Weights of a small transformer language model: vocabulary 1024, 4145 steps.
Each number is 500 + 50 x the weight over its row's rms, rounded and kept within 0 to 999. Layers, rows and columns count from 0. Numbers have three digits each. The size before them is the row's rms in percent of the matrix's.

# up: layer 7 MLP up, 320x128, rms 0.399, rows 54-88, columns 0-127
# down: layer 7 MLP down (transposed), 320x128, rms 0.376, rows 54-88, columns 0-127
# gate: layer 7 MLP gate, 320x128, rms 0.383, rows 55-89, columns 0-127
up54 093:440511383507400495444440528596461566517419515443554526530539511511567516457527495600475492492503520601440469345389420527532516524506552488530495512456457488495521460538519504488542468498453456467527447487450467519543520539520526516543527461454498394431519467492415572519494469467514523496542529554486534468514382517505467513423370495422553485509578405563593539465444451512498568492423
down54 099:443469446485501527458477488512411498405420465504600527552467492489520439458536496392506454432476499507434475506451514561473579456450497438423446434484495542486498540557481490498447422525459426501508475451516455578490531375520481540492523609492476463544548612547492557466516502415495461519531544489439459515523500616415569580505470555525462448581500493519603536572563469440562586412524
gate55 093:530444580493431537523459426479435392425512532497415526463484561544447416492513470439540482476493443495534494594529557520535573533575494541464414501512456533577440435442482535604510539515531561507452515482450506484494559515468472524473506536532515595441480544482464500524578436529535432518488475414581440437465594484492534556430474425492411392477579517519528579398493554423549490563459
up55 101:510558503513450518518466506530478498500432427493439469519478464518430391495490498481521519518584517534525547488516502473538477465391517480385536539433477444534460495469471593620497508613618540515448530431544472509455545484434435512439445506540492560529520570438411514482634449363542507481472471574459527473590559510512474551528460529461385583469482448550547521433476467550461487478489
down55 099:496469431481512362468577549491556436517587634583425467504567490534546526523405544515502477483492502512439450487569456608530453579463511563543492474464516477534407505477507522511542459487480523411554540523465465478523495530474579483446530519556593525464525395538476517544492466524520562379494490446467400564525535447467490451472475505563539448483443559585491501459515426529530511507636
gate56 103:518428371536504499457563425405564500504539513473493478505543510602466509493472611548546503454460508478449631529508497444556431446427424430438592506470510444489480451432497471400523510455530500525444436556540450455483377530509493472544515493509544504443498564437488407499549478494461547495608497592531565444459507461430501490473575474525508468563441568513582475522472477437503551475429
up56 102:479457433487464485429446517419559505472538536499451498610465493453511536593541505500492466424499488552488464531466406488540456339503381513514499427485510413569485479562504558357495586439535505495474473451525453523429510425426529434484547525511544574579490439448441560386558526433531443489521513530501500484543499405417494433479530463478520440506469556545541463518482528465560488542539
down56 100:464495441470502514531510508491560443393557486552581538664516454516469536488501546498504473437530558466540501457482485528469549562422487521501442512516473505503487461459497563503464558544485541543518454447492468503426470480444499387521520476512438553451499451485567489570404505538392556602475471459412485435442564382513474597393388547511490607429486504543488459465495450498447506485415
gate57 101:448468499520414456424501422568565481478523374497529561476552528573500495477470556507633462509496482464556489502518531499517490527550462552458470465517558484407498528557525460525578555480550524508518505442590625584563484510434477449440474469429468463553422567557523443591460463595450568581515510457525570449485499519437475559466567429468458421428470467545427562547526508525483491480579
up57 102:425511544491524621525503534484528563454490498500564510491539507513465444448515535584469417546487567524537466484436441476483593567505493415542536540388562433478501483529537584439403514456442504495536459544480406473500492546562412498495542591614472479467432481513482505533505621478477560535514505413394458538596540511592522455489601521493471515549418501497527537466537406542469545498465
down57 100:497470442476485502526521501433525512580492583466496437526501470436485500547488452549518425540549550552505516507453591546419476495448520547471525469425488453582445488477535525461480546443535515494428540552557562468514526527532523380476414560581634489511527465548493539437520461557419448556468461607609368577458470486410475439557477519551546465556510560426445471503468511608535477478529
gate58 095:484473434519504431484422467642570508469448520469564435475527488511486496502512540409449448477483563508499498438486488446417488477517480509489477585493573526463614495501470500511413436431497497472446485480494575518503360556540497486544478424474502488558498559517505480482520554513493450476463536513534454464488596556504643575425412436562515510511391504457501487397462480544433430378546
up58 105:505466406570527403481549477520486514453488566512491510563509502488514570494455477516402439516507608520534426487581425523489500537510559438515524431464460617591574536501581498469439501551440447521528442475612584584491529521473542455532481522492571611446505473549526551561567563463538580442506542442449552548539463564517517542486397461480551496465421533512513464515403437452531540499552
down58 100:574480475527519564418431522408534558401569485509452564469537501484505536488482476518486517442474565497465500374503390451496540480476490460597558518462428506387461408472423528569502471465436567448515482469442455522500407488548464541521458536556398495495434456511483505519429544504581469462556495486575428529618489583577408519500463546556480571507531494504505491524495435534537572516574
gate59 093:463503430515495502425512402514485387587483518530532535606495447513450450468507554449561553463604489481486567467497464520459551510500402500545595458549509538555572539444493547526463433482514547431488464420516459471488553506446429592541504495495532606574492467531441588463487464525463474582566458414459530469447488518480470528468645470528439552474445514547459432568505549499514509458390
up59 092:435552486554541500508571542562506549477427520581593459488557520460585489513473488594471513525483505504519453447417553636521452429463349431501458578473514427394425480468572445522513520463534540459516520456495586559515503376506591536469471486538533497510524513480494501482471525480559453405478520482509510463603509442467527566495439428438487582480543487557448492498463518486612499480546
down59 103:557546552485566616513499531436491504401550465515463530506514460469474505425538589564499465530455482561472531510472470386501494352436479449544527448484464455551446546493540524503503560514488577535469443479493609518515536557575461620550439479415553455467525532482491568472471504560476572559530512381491481425589481516445543505457537462492576503562454578470485450521419441563493523580510
gate60 101:473545424468491497465492526535601590468521517545509563537493577411507452508574496501458465535601653566588500618487474483611419531525449548478472461437532544516537448448476501498612544501494553523564442503506478466428527505418503397470538452511522512488437592471431529427529448422492485582543544498526508548443492521529422502490501496473457537524417491480596558524520479543538492450434
up60 101:460496471457499483475559508550521407467484524506521503481591572519469479379463543388524517532440445582514384442401531535428547465506493538529468463470524576433475546554539417537472486542406490537499479499496528499546650530533502412487447583535504511543542535500479585489533434523456416449472516495566458404483449464490509530476492493529483540450450513624564487415465545459511553409559
down60 102:548519453460507398426539607506601504552499444496478522498483564466550427545563496540471442454568520522524471478492496442486500531519508585573464322483474583476437487492517473489521537528410468597555404506511468498506470472432362523460586495463508487553432526485576475534461486559474516471472549436550496478589497506511515521455492455514434413483439535508515519548514585379510479455416
gate61 102:521526508496600510481490512470601538497518536584470527513510583549522552439544462431501509477529453548484504506515526506524572523428534511512579488347541495480489493522618508393598556571524452380504432459408475604433513513458527558497510420592543473487507511490583436558500463610391535476516524523456491514502491474474457457580550539596507503530553485441525549494543547550493500542563
up61 097:569465394536487444472472543493449488541507526507515416570427515562464597488541490512575478464540529459504557477586484477503530510570449516469544502521434530521456544557496570596612453579544491576510577449429457560421515601496531528495421417507502466498582471508424514506568542555517464508459460451508468508486435578568536471425502523440636440470416511519480553534491533515482450450392
down61 099:469513489533450550502470583495483509528528501472504397560474408486541460517601544507482535479573496512426609516551351535586501545463495517504478490603455509529602480364564643463470593521482533441431526469568538467491436482543456538461507594446469514477520471475558496454494435478529514459554461563521496573527552544517507536519467614491445458544432531432495454500483540492512462458445
gate62 094:582494506561532479554526433519577468482462485542512550525453490465459540532542442465491591500526430397439547374451480460492625472378573527492517485443564500567507384533437548488470585554599546488455576489454536469578499494408498511548543529445524518499516496485552414410459479586558482513453542486490500555497500527529535532494501466528421537483525557496392511494488604587486520522547
up62 093:535450528612517543537577540476550515418531410467509525420508583593447491460496482488535524552468491507459459431527522564422505529454486467551532530524502532612533524559538556520521623570473464516468579522502515573435525520483467531489549447505575428449601515495533503484480464468447429527452461459469434493413462413584487556488525480551478481559463625574448456455488494646545501479530
down62 098:485472506546460504503496539435513454505551494434489478525608377537482571498552410490516565451523459514467519513396516448514504515503427533534488441467494559485515559529490576517408559517419519559508482555444461524592492525504447480472505545587525504461574456530545487537571548404625478355477492447484490552583517487533546495410424466404468528553580569534515493510564510404541526567463
gate63 091:451507513518548519506487554542516477494518553438476526494540486473517443424542449472443566598466565558511578624419549471401561470507551602473487508494523487470484478589426523487500582562571541456513536545505568404535393560450419528466514466523487550483442459430453573632473569533492499506538538424454497403527535476548449532462452536554453539403470446479457439458500487511516521493409
up63 092:427561547527551476523427457511428459493533616463459452471485490500441456543537443484568552432460475459550502456494442548461505478449552526498423460495558535389538486466492484507508536531441483593458583523519653402413451454441493521523519517455484510469472498460495523441447497522540386522383431546378527513591539527535528457521541596497469527417471506533550521548561457541462447497557
down63 095:426604443518445453518499494552389437483494506460534565572477575483554511527519503439546578526449488503513460493562587521450409489392502553451518465528516507459471463496502533508524608539557511378480366564426559477567557478443376524562526418497565490510582484575496458527522486545598520490491496506504571501486539476458490456483460525503514467485460522553610483528559598492465516436530
gate64 104:513466621456510513415585514601477557500486411503530527537477502469423405523443416542533585519533517461442531487476477444446518525518462503604595563528573477516507435484538519492480468534360530557508419462613545458565452453519482528541517484575509539589434415536516520601468583473514399539519583430459438446442458505522512480494524516482488479462494459473524528487481567460502538542446
up64 105:527506586409482515444507522554469452476523467497459455607470568535473437405463516471513417520578531589487452468514580486473550459546565501484535535502458494544406484522548490464480455478514586584574423543480461529571451521519536563525555558439495395562532504523549410493480555503479481540571595449544536447493544520560463450441619449596536466489510457495503580591549493578492450435546
down64 101:533526509480536602533477438480555439643523515529531481531630550573502552558488519455525524548544509488407394485385517557526379534557466492551490429508519558475470495532523442538531485504501483454459529483575511459520486509491496580461588519590472470595569484540524449466507574487491452518510523511458447489473419449530523550416508505473548527564595503362477544423575475453555536509522
gate65 102:520446538488506573509400541496511471567484463570491490430472492489488529500536512486422480494554526643499527469465466416465629578545473501483533442463558477472486513459538381553518443515415473602490552405553558503573540484466522543468566453555474474574508495487464544355494484515497566533481460426419572419490514490615579470494434511533458477551460503555533481552504543486526408460488
up65 103:490507494592593539444604430517434488511621481465528539381513491488477492531535492531507552511422469407461516472414426439421451496547550522470459410489447528445468468478577524430546563518515483425501527499487506478552525540409596545470487465486591406489461577568495430484468533567509558501496389531471526528469523476415448542475494523533614490517557515481460498572571396499499502482505
down65 104:557488521609486497489502603450482543444441540522457526386506426429428483428425472475504515541526433453480512513448463517546529539501500512442464542504488467600472502391498499490507495581479585448521547558506539441474574437474434523476621380513512582433505488505495548561537511461595478493486547479500467457525443444616548527550584437527572474522548401453518584499525443562454527473488
gate66 104:498528518500496505463466587535476490549503509477529534531468471486458515489458519475576572464512469448504541445502590380550445425549478562516575462503460524480498363435458580532515544491529446562419522529505525497508429547425627484402452468454461526427594500469487503577585583517456488542467450384535529490586543572454519506534513540514542487630541518495562582545508586453529539470480
up66 096:371515605452513468475480479479431515477485482575500459544500478507527536472502502516488523549571491548496528474489482496536516432413475455510496507459575468392417496640483482435505465425506520472489454430460485445534534484530501606516563534529521496442369553494452499494489493515447491511536495501470532434489508472532610644529507564493528489457509460457445536659366459509497478573592
down66 087:513544474469575532557440509552365474532556478415493504507431556562561557453630667493460437456537518528518511442465503509493519554442473543544492455501448566485537481473408455517509453503562496522447493492555385530544500514556499443507499516480469531433501643419523446527547449433496431498438517550503510461555499475392523559447556493520442545436492469394502546468483535511506422496477
gate67 096:469512470520560536576527524504407549498450461453524492483489548515514569486528558539559366531557609493486453513490515583588475465529481481510525492495531539515508472541503504589551547536531436469486473536514508435479570436580602444579428451597451563544518569485508565546581483524566437540520464459455534483513470443594563443444449491599480604581592479435564445479463506486456466438547
up67 095:550567454492410470442447516609485466455464495468527457538536536516553504511460572446448490411407448571534448478454542548469524509556463506532531483570402536512600507567524590541567560516490533538459509541456452511584528522574469611486463441408403473609410504535466545593560543570487551525493524488549501542512481445477473514431524453446453477488510612472512435516522505429515505588507
down67 095:529443587413478491521469389513506459450517468539434492516587489504563530481485547479453505508429491411554440464432507488471480531541416566408466471536433641516521407481573544473500578424478412522532494466538467616526474566477394550515483409490478523508376454420409465434427493459427533505499551478504512547464461476457479522498526422469471559472489536540430487486532457509446525540524
gate68 094:501526621508491441424502514477452425528532443504507488482540570530549443472516476543507500461518503482503460438520497486508484500496464471380506483536451611618435485510499489499489479506440414523497481531494513502559360534518493447554534483507560396521490596463446426533608505499626586471559462527470497527445480469533553568455543481482468429502506640408494532447541521575460550494614
up68 095:419531525456499538527532486498526523457531539483554481574518487527502434504437579447468423500446469464527513556387524347474423469524353534368500505430462473536527503482437447479495489499502476531506408478461472523435450542516509524548446534482454499486484566566520461485554513491588515601459539498493446558437430482462454526399544591558447522522509627512516388512523505487526596476486
down68 095:403522511451295423474500456451468527492561493479570498515529523569502570478548452485536486573501559527520433479550408588462551473566513496422501482502468540475515522475509419615496396450461524502480520510438532438534555479421597466574520523534489536420463454589538536424495424519460509438517533369511513526475528499499417537537557396526541544499487493478539513470454469509467524534477
gate69 105:517492559508525473455534598477461520473603547464502529559540430515425449475528407406468465485546474559489525539446521479518557467497514513486512609489389570367503526488442579559477526536526506575485469463508518441375551505489481476480526473573495530439510478474552599427447626522508542512485542485500513379407496522522481591597505557540548555483422471505531518468501516544523598544525
up69 107:528470525524542511607522559564527475419534499454533544485560474564500476520444478486464480476524495613558531596460538460603589473528537491388601489494434559468558467497499536474472503405393484572534454429510545582488441487561443435540577532506512388414471486463530472486473549445483469522552522506504466501397510537522463466527465494427476512567482442467589487481394509554466531546605
down69 110:527437502486491537436585567528527490475520446562538514524496507512503541604427462412498520425654465526523518504497433499543419461455475558451497537546507529486633441506506513406493502438488466578482491531467450460438533552504486544403518578519441477463468503502532565476432602568626479536487511559497496445487508537477395515545582490522493571488395550455465388420548524525517515528517
gate70 104:511499488540518473442440441469542562444535471508538506492455588471387480527500496538569473469506586497545384472467501491521512537472509503498517467549493601476458452561334545432519489474518564526574472495483437572471436493498492478544583402551515410531466496540476457385510527502567580554535525535489454561541469555502559473514571499524442524562560575412567568533378474542463453524566
up70 105:463475496578509511509552583543517503491463462433508484526554537526488450604544478528472547512543527477517452483584458505535520539618499597513515489573496542441454478628487513589522479575572464478592393415497514644511459467538488533589490470447534476437514520581554465451479487511450518540518479523467516552529460603540554542491517433540488545493577457418575389482452463455411495468449
down70 101:496470466550521432526489458511413435550481507480514468485584464514493497434454445470565416472541415552562510536537555516498510589442539405606492548557435483476524475532498549517443521448525424632523419405457589491508503523525453423418492524593501554482416548540486423430494470520457577443490501531456466565476430519558497541504468435593576434414553512500496496550564551554513513569491
gate71 114:502464470527470525531468477547509441450522474614431438511487526448471510490492513419436607513471571489416577521435415431668440560551446505559516512511380595475410592415460430497512506551498536482535445530535465456459453643553526501570435489426554486494518478552469475504571610514516483558479538508531486507545501462438480479521502461508438423494468494540483500490478463497469496434497
up71 112:414502426446548510491539579588525517609546487465506535619490484498532542517551532555487475414481481494507427408560536555409462500424543508482468491453555447452440546466493481528514456487547527552541610496508536533530472481476516463515514563556494502436408495523586462433473437559509502509537470398415474561517524537539531621409476584527471500519451557381587476517560481513565444563486
down71 096:486551491419557494433473525631543522444478532448493581463557612471542562537483502509575484434427491498549575490466558441452485513501440445511530538448457505464487490484469572490534429422382431620438498583473558450439517484550517497525445500552528495584483537479510475497516433450446484525538419434568494614471515501458509452526544570530485622510534531544410528548546557481519450486573
gate72 103:597512503488494433460476567534559543499454493493540536512497552482494535505359571482487531400477478466549513555399442586475454464502476554512515419461498511502535496462577498429547513522539437430448493489519481437498500402457496383488514545479494451513607433483603479520508592465566559442471496450463520433540506529587648510479586426546435472483491459493475421489555507431550510504579
up72 105:483587482465509563462428497449471492496481530511427601437497511467407491440523581561478461394471524452536602500515495521506506550446497382475441485510419591411459514494562494517513503499456513505492394538454492525565562506500535484541510540506393549393518487475641456421553510592452555510453519470598388441535524509483429541476518468573489461542518531525474470469503553473577559474480
down72 107:525440616524481545466474484455454545492478560505527612464526513470418489518417521521461584515482525525532526503566420437401509513486561427441436583576541527586595472514454489507423514507499451467538389512503491499573498518591510508504500445486488504545567454505372631506441484489508465457494498553544504526469422470571461500566497500527475518550555449489449416549457570424476459509376
gate73 107:548456516515536559489446418415452546460485411489541442547588549593546437521405498483546589573515550556607517464581495446564607477447496494527488596485464530409507535474467484560471515555439465456486502470593508501432457533529522481484499450510458532401492488486485436566569432510553520497447592457571584505476441501563538538481470497452483529406552469538427512570512468466472395491495
up73 100:503562504409461412453510523532528453439536531464514456477461493437530483561466538497549489568512557486503500521494552387549426428488519495544428481538546541513493543455520558574554631491476537469499512503527563543561540531509506526553473544493570609447501593504521520391571445562487447460590435390503557436526362492575474506459493566467557477457454493477460490408551429585523514458459
down73 107:425543414480538471556494473662460510544565576493531484503552428475421444484466522566399521525559499461533462525548567490463511440546440510453526466453407527481552454507454503482496504589455512473470544484451483470538513398520493542402486542452445556528483516482513487537511540450534438525600413454501501488475457593548545561488518591471433418480382471458557558536515584578454556436527
gate74 103:614511445489514527487508517574455513446597463546446454622496449533490414523598492520482474591479531610508579426533506545468486508534530540577445550476523520449463537524480485477424494623438435568441559525503535459526494507512433486475488425514533539548524542509529522494543603471592482483499454499507415541451476525497431372540411478461435503512517569540558497523456559534544590586523
up74 099:484501559515530482568457443545392384579584441536478424439498477530399452511523469611499496489478488548557530436512487533473514546491553547565468490426587494430521481523550469597498487559508532585442575506570519501492527384527535514597582455487435507568481540534424468511504572502576429486494534599501514566451477550464604449525479565558565553560510521528542533536459508444494525528475
down74 100:499518492444423482496536548529471488597484427542462516556471476518513406480609542548444538556402424462497487412572492524523470505463475474395462442560535539433496538475576577412425469562452470515558455587516374444557474475485517498453490518555532450464545433463519474448487503577523565555513496518479515530576560488529534466513438526414450467507492518472443438580545628528585522574532
gate75 091:518513594546480522435412471530497492461523496477408421572571599431526506534441563558412553519469436509484481517489530400487470485527579525553529606551494466454475576344524425551508557516457445527427514422568561497545503409530576410467543485523497450526414527482466495592484517537510505524437489480494462494468444494522488527549495529512598546477555534475551428596478466446478493442556
up75 095:378553413491475531451500550532484398544542542485507544459616481497507552502440569582421484488565420534503588510471560420534429447472585506516520635500448512462466511477461476469550523557453528517502555449521543503479469441657465477531527518460478415597522506494500500430494595501438541484515429481487489455524435560575538571559475515553582459433501454483459481516579485514448503503466
down75 092:523513451564470465555476467563536548483475472468608574527481643470478527487440532574448469522508456550498511502582501554569481529516520480485464495462522546538504463454589565494438419518529581485471439454532567529512594445497432359496498565429447560514550513505489516546484412492507420521608430537472450522518584587524505409499499505563573392601542518524530542512472431523524495515556
gate76 100:548478537503502494546469486445483425370563493520470541436429459363442534486482499543607548461465518456440471509470438431484481502500574521446449397521471458453526509555482576533552576435518510578430514344450498490449462535392442448504465452459465495504498498515504565518478476496507576521503443538583534469447466419475495455456455488516447514430462444479484433613467504524506558505608
up76 096:502435573443452648413549423473461426494520623428523449556455485503497534598477436551523488432490530465491483592491518549483417493510507473512539475558438469498460548458448501460449512548552437424554468569514456559455545488425532454422515531535450443509450446530555517496535491483446514473564412484463615449430551466476431469539529436482492537440403530482541483537446545438492513582566
down76 103:513429595512570461546506524528595547524545447393503618538517487484536519507448562521459432557465547543533498484521584515481445497526568598528545520515365484580509443502428505494454517498553393498488527542604449470472478496510497489511394457542589462530580547472503561546472500547439482517505495595595501493549467457475443434541559499465417429428509539474548524446555479507507600451527
gate77 113:596458512520554426440575534467542538516540513424546498536493470452492616392480434397522527481571458574561467588492550411495453523568511568495471575558503439416517590530458437515476506514558465504516569617463584514575498437533496545491454508473563541477415428409526544606477571544545528485504529487459457518472554479488597554495559535471514474499499539528534440446477449519541521460491
up77 107:535530529497546501483534598488538409453427411550554489549385479511503549459447488541438440486452407513571540527471465438449558605453526459461394544502399486461450517395568385484510495427540518493430486506520429586534481493387432543495543503437580509479448499479502570515462513554510509502459567532463542478486517441543525492481504512389489440489531480475590521443509479494580546582515
down77 105:511481585461508416417524488435470494540499587481531538505451489529461465455456398451434467508491483546508380544577493484463513474518530479408524551508512597531385462417439551462513500472468569499483584481528450491512484469623502514443406574478519555452572515487660531468455562425523447464493532565544509578443535457428438516448480523548470465389537453515507472456531535498549471529480
gate78 087:507584449411409482501539518536484460532490506506498464506531476460450528413422571511530497530462507554435615563495446462418511461450465486428488415550534637527456495509444614456536484520510512517559493466565530514477483496541571489477436487455509445531455622511460563438593569435479539457453493457457496449520418538513499543456465363536536542569532448544438559588563462497466557472486
up78 088:516538499427463492460479595508504493547572509529423441564536426499543569611548519380446477446426540481552545477457371478512503484423391559512473526483512541523503526429432447527456506541536584501520379440593512543479508488482604409462472490482490484497503475451454543557531492431400483514545498537474514488520570404462486480534492522584473474554489445528499606492566499571420500458511
down78 093:479478563559582501498469442511447461484503436474454513639508517504514619527528523522462581415503452475514473501613447464482456571549441506508427509541569526577521533466540485458544551510461589453542459463502521507498544618422494493533589585567453548522421573484468571523460459500441533489421444426504458540547605481452507524524496450538500583447474573541497510556466570543493613466474
gate79 097:411474528511466490475508560504534494550428490454543492514490441499461479434562524551467514491453456511548423585485433473504477496525441506409544534554355588500423502514505510426473531511541517538477580462437486521487513481482547481597480511596587496622550501521404489341513474542549445537528539520490492538428538632587533521516453441462506489538553446467521383513468551526511572482473
up79 103:466462536500476456601412506512536508481518392617497535495452578508481396547556481523477506457464520461518454524541493493488458562545465487464612439480439494529481605499487523487496459431573552522502542515505467523472569483447488562531421404484577416462565650523463504485495587513520515460496530423493514463481493609595545474525513456508470381537495522489537391433491487572512457494412
down79 102:504492510480441491492525469524454483562422535557480459354497428463497502484491471545494562406537520508469495488534458535452598519499512450477550555481462531427454433455528453470526573515583496464506538470554563474558598462537537661489596496509480511534447531564509462561538383454454542496431501520478422526546421555511353531558461513542474478446506533611500466498475475402552457527459
gate80 093:571508418513458599504454454499477454592473406534564548489505511409468514416483498423435530531560477474453557559519471455505441516542529537508454482471490393463461534607346536507600525476483498477474433519475466518559414544469517586493492450500449619458492445466487547496525566576409480463494494518491583521407543490465520537468514567520467557545424539399522545432493502462525516501431
up80 097:489508546510544435563500523471445495444516501475466474633462412585478593492565517506588566500496492491547601463460464516527559451493486538516465443543432589481469412375505502515342448482480488532530502528480489555453525480529467432481495522492453394545479494466436512523459504434595413548520468493487396498479464497532520376541498459576447413440520517500559515520539543458583499503566
down80 106:508575507535444516508511584516461506422471618523489419496434520463508567537486515631540553473466457480464458479429519543495530494566467619582443479528463423467567558483415415489461426387457449521485558536496490406559469499477468480435503540493477452482564469437530471489420445485401583482498504599534573518514442500478460503455448456507527483484511378524498494419519511529383531503524
gate81 100:558451520548520520484487426508509492531430585443584517475409486522517493435544434496505601418502497471450426420475498555483551458522489418503449492492447493491505443518381470526518419511550525559448486550559510514546546540476483555478498475552401467513532530490443616434413378523550535524449396433562468531470527496471585523403487450581464488563529465481585464525382529510481534466450
up81 105:452442504424489544515515493545504453579450494561467412539480441432468478556507626598536526497476476522487485501525505548518434463456475477503415479547520562414529509474479462574485471554474456501447482492509459582539554439480559567544391543608516593428497525493574520538442498479485572617545473459519530472494513507448539517540613492530355524478491595449514487559482539451401527413481
down81 105:466516461477502547505467441392544503420501489483552485479470516582576543549458491487605605463510529470459552479507533487503488507446596485569436457531526566538459467472601483504450489556496532498534499483464381465510442444404504461465550443475527461606532439435480440455475477473435508501522467490368484398456558538542479535444518497455435496564475548444597418593466556513484532604435
gate82 114:570549431532503505462480454594433587526529597464495432571474472469481529485468476549609557503420551509546435426512481517512506580502383424536593567568538542495521528464500529483510479466563456484581507527488536421478488481465502455429516509568512464510540448499467538468465495531548509450564562437556486563507405520517399461504512474487414510402530572468499550519460452516633380513570
up82 116:498451476508552516530467456383457551542512513565544461593528412472439439399478545576610410553538499428406546413493419405447534532540556497494480555477507552462494461528564562525523497533554528498488513535464514535484501539578490566495468563505501513395598477417459526532478565511522396529567494456606547583513468567474458534488504598561557479520467532543479508524426508510511485490574
down82 106:457571428582572530510455503536517523499466538526611532594538409413532487499418568427499536584570555493487404499543575465448454589452475503460561493477456517478565523515589542484486513592440535417497423517412462580459507466510456417503518461425526469510453455473508510569548552434563500477429511516453583442556498469475500481607522556422525558502491511481434583506558510529530534553484
gate83 088:435593473480487403517460445486481507487486506598559482531491516594457466493513456541537471463528544543437448537438458412515488507488610460481456572538543419545512503449507443450474567467497449505498461458507506558472457459598443499578576400476477532599574597465480463503460451490513416515453484496561496491565450558596405497566533438529511428548557496587578533525417542496559426459460
up83 091:553484536480517561526496510503401577450588489532425522454477377480445431604624507547550528500459546448463459520546511556559503544546453526515614460549506524539472510390493536544478431443543593464455561484478470533504553549567517462465568473501568560511521499498554489417473446525521466599474480511432521450482450484462451523416466525528450603448527625511502461479448467573528452486567
down83 095:527531449460517433525464479523527477506476502563488482554483499588495370509515575536627473402503475511527437479556622541548446533514536502478459526423502430557479476508432496481517544529518478470481589488459399549562456568381543490475514517560525583458449518504487461521519472462463565555610505499483414561565462524501507446436490408537525491445495420362485382439453502506494536492494
gate84 103:519519485493548497532496496513563465499538599515499408456545564492499535494570494471528516430465461525501445452544479469480459543382444512496553470476430563458390489505456497514535547495472454544385442496570543546558586553525473489558500473473445550512475590628447487592511546412571526377519484506473520422526464545545574552530544451505512462485453489414431530455461578463628464581491
up84 096:584469449343510476491497562509552390571489526486635479537468486468459569495503471538531551514500569517515507482531550587457434446444429578566513423489459540524474516450503499501535464534451463524542446498496476485537514537500609519533504569414635510431438495558440504444438554409500538500466507529548573442462417546487525575493554542502565526592579506523474478518485548539482556588488
down84 102:472472486449543501512426557613554519431495544546557432483558455474501544405550470502594497563528453482601523480543577493517516579445552532455506416490519517473457467399484472495507553463540532499560506508538498566473560634570504447606557497487463505466441552604498448506518497434500551442436409569467596454493524458546509504567539541461578510423494545454412513475511531453489428571549
gate85 100:505419428438492474491462490444581533506477525486493583503482477483344625479487560521456551544486514591478478474439521487536450470511510515624488555511496477541463519507432515453484450485422525486488574592523485508458478531446558519452492406552478548546469391559530505440493523459504597496478541439511403485453459555586459559433486401503470537537565535573435536539416524559506486479610
up85 098:574492494471445500463489480461543518490577583597443539550497542472470640524519515568514444501505525595589502472447552528553514485621511409482483530537480488560502489481478532495504542481536530549468553544495492459556612475580652573527409459454499559425523487539472608484554559495543417402531565485441510552485540532535526459459492508474441558525502457562478507561470527567479465402523
down85 100:407422380451443529572480404497600467482517454578533465455531500550564448535455542531463551517524461412502495442401553541387532459442398501484482498531545572452494497476534453392411511483429523515564520557491484517519529382408537472504457548489553551503538558496483566563546513538474506507463524485497435590564534475525497493505533576483510509479442511516424495576458547540524485614536
gate86 100:549481512521565445525458496497555471530534440560502453547491399508526388516575442458477458478454553434499566370485433391548536379471517518505506527419451497401490528580381485506468540513487495470520509574515521550538475502450599447462522469402430474493545528553545508464528506410523544518497484485474418419547524499556530513492466473497462547453532564434590517609558600543524504484508
up86 097:436399581518450498486488497513531478608494549484556505434482524519442452424525466500502576520568380461531463533556544565532470519486462569486500560407466510586465459514527519443520458461437514497548507510467585401454534513441458458470494450465614443432394432558434473486475511505543448512608449446576527540527449526439488550466409511599526536430541445460474510489502534517422535513592
down86 091:551504517484428515469477604526509586521539504546485551505513520461464500522535434487452385543545483497450479560489447478479502431607478595497409499489518529539481530509517519476485533422479486436563454530553489470512483516391458473422489524491497476410575496478435528541507510454417577495465458468513426455560463463525525525507540547519356601436520469350509492517631490432474448541615
gate87 105:502445544432492546491551443577435550556438420485449458537558512494466447462468464540491625451518506458547569510400535481495574535494551464574464518471523591494420530557594433486455515467509512458516531577524484420502518465438463531437595481491613565454501507500555515569409480462542469561514593578470502468497534444497462476471442458536429492512508550578492525541458483411497486635585
up87 104:534529522524504627503514568492501507494579621529427531539526512496494583448559528491507504482430549546486503532515495533522479449544488385475499467519615508421472499430480509474501594402538408528465527485629425507526576511451443629552536543529558621493548529595542511458512519500507473528496571523530526528598553482446489473516540428425550468512499512510429467527501506596443487456437
down87 104:540460620536445490492507475468501483528454543514540447581521447474503540449433447484434593542545474607515462446541527475577589488514514425515533511529530453604496495506488502431478410501525500510578519535532397461576438470587489451429501485502547483405467514479514491479493480525540437416560425512555542536455462476458516556435508581644424415421583470520498509530553523479407524517569
gate88 104:450491480549496493557412486530457466538548462580410540533438573519522524531411472503501601453525481558571495428507497420435561479434506533589460518496490433450529476488396469592524490427562537477525500505515379471441582553463451471391500416605536512508558473538518482547486533547388476479442555467551582489531500581458480468429529499484446488524449387439530517496527503494485472580547
up88 097:491481493466509514427406530479487495540487455508548457413538516598492514452544490569496551473395479519480483549552419472585488529533456505577575503391447452519510476515575595449532545504521476440583566539528461501506481496515381446469508454521422520501506570466482635547427446528474552447387449536487537524438537548491472479470475577504465454549567598525436504450589465581494591488476
down88 101:549441482474486526476516584529450466445488469528546477479447584432409596418486494411476604458531483419464470575503515555505432492554476532509416521546492461462455486513544484430529509483462409416462496471508568478536536471488500518514406539480554553549509490522419542423495461423473495530558418537516427548367535550458475493452591567557459578525473577502538540566569629463531474478513
gate89 105:467513503519534543436521528449456544445423509534602487577539533546474366343576420519477496447435489465540549399544454492456470458444562583490422389556544555477602476498597545519442473519482492579510492547464488494539514472555495552490509469434605518498474499444457520511591436516526462521562520435530463506550434469531478485498448587457462532456454459489486521484476511482479495418403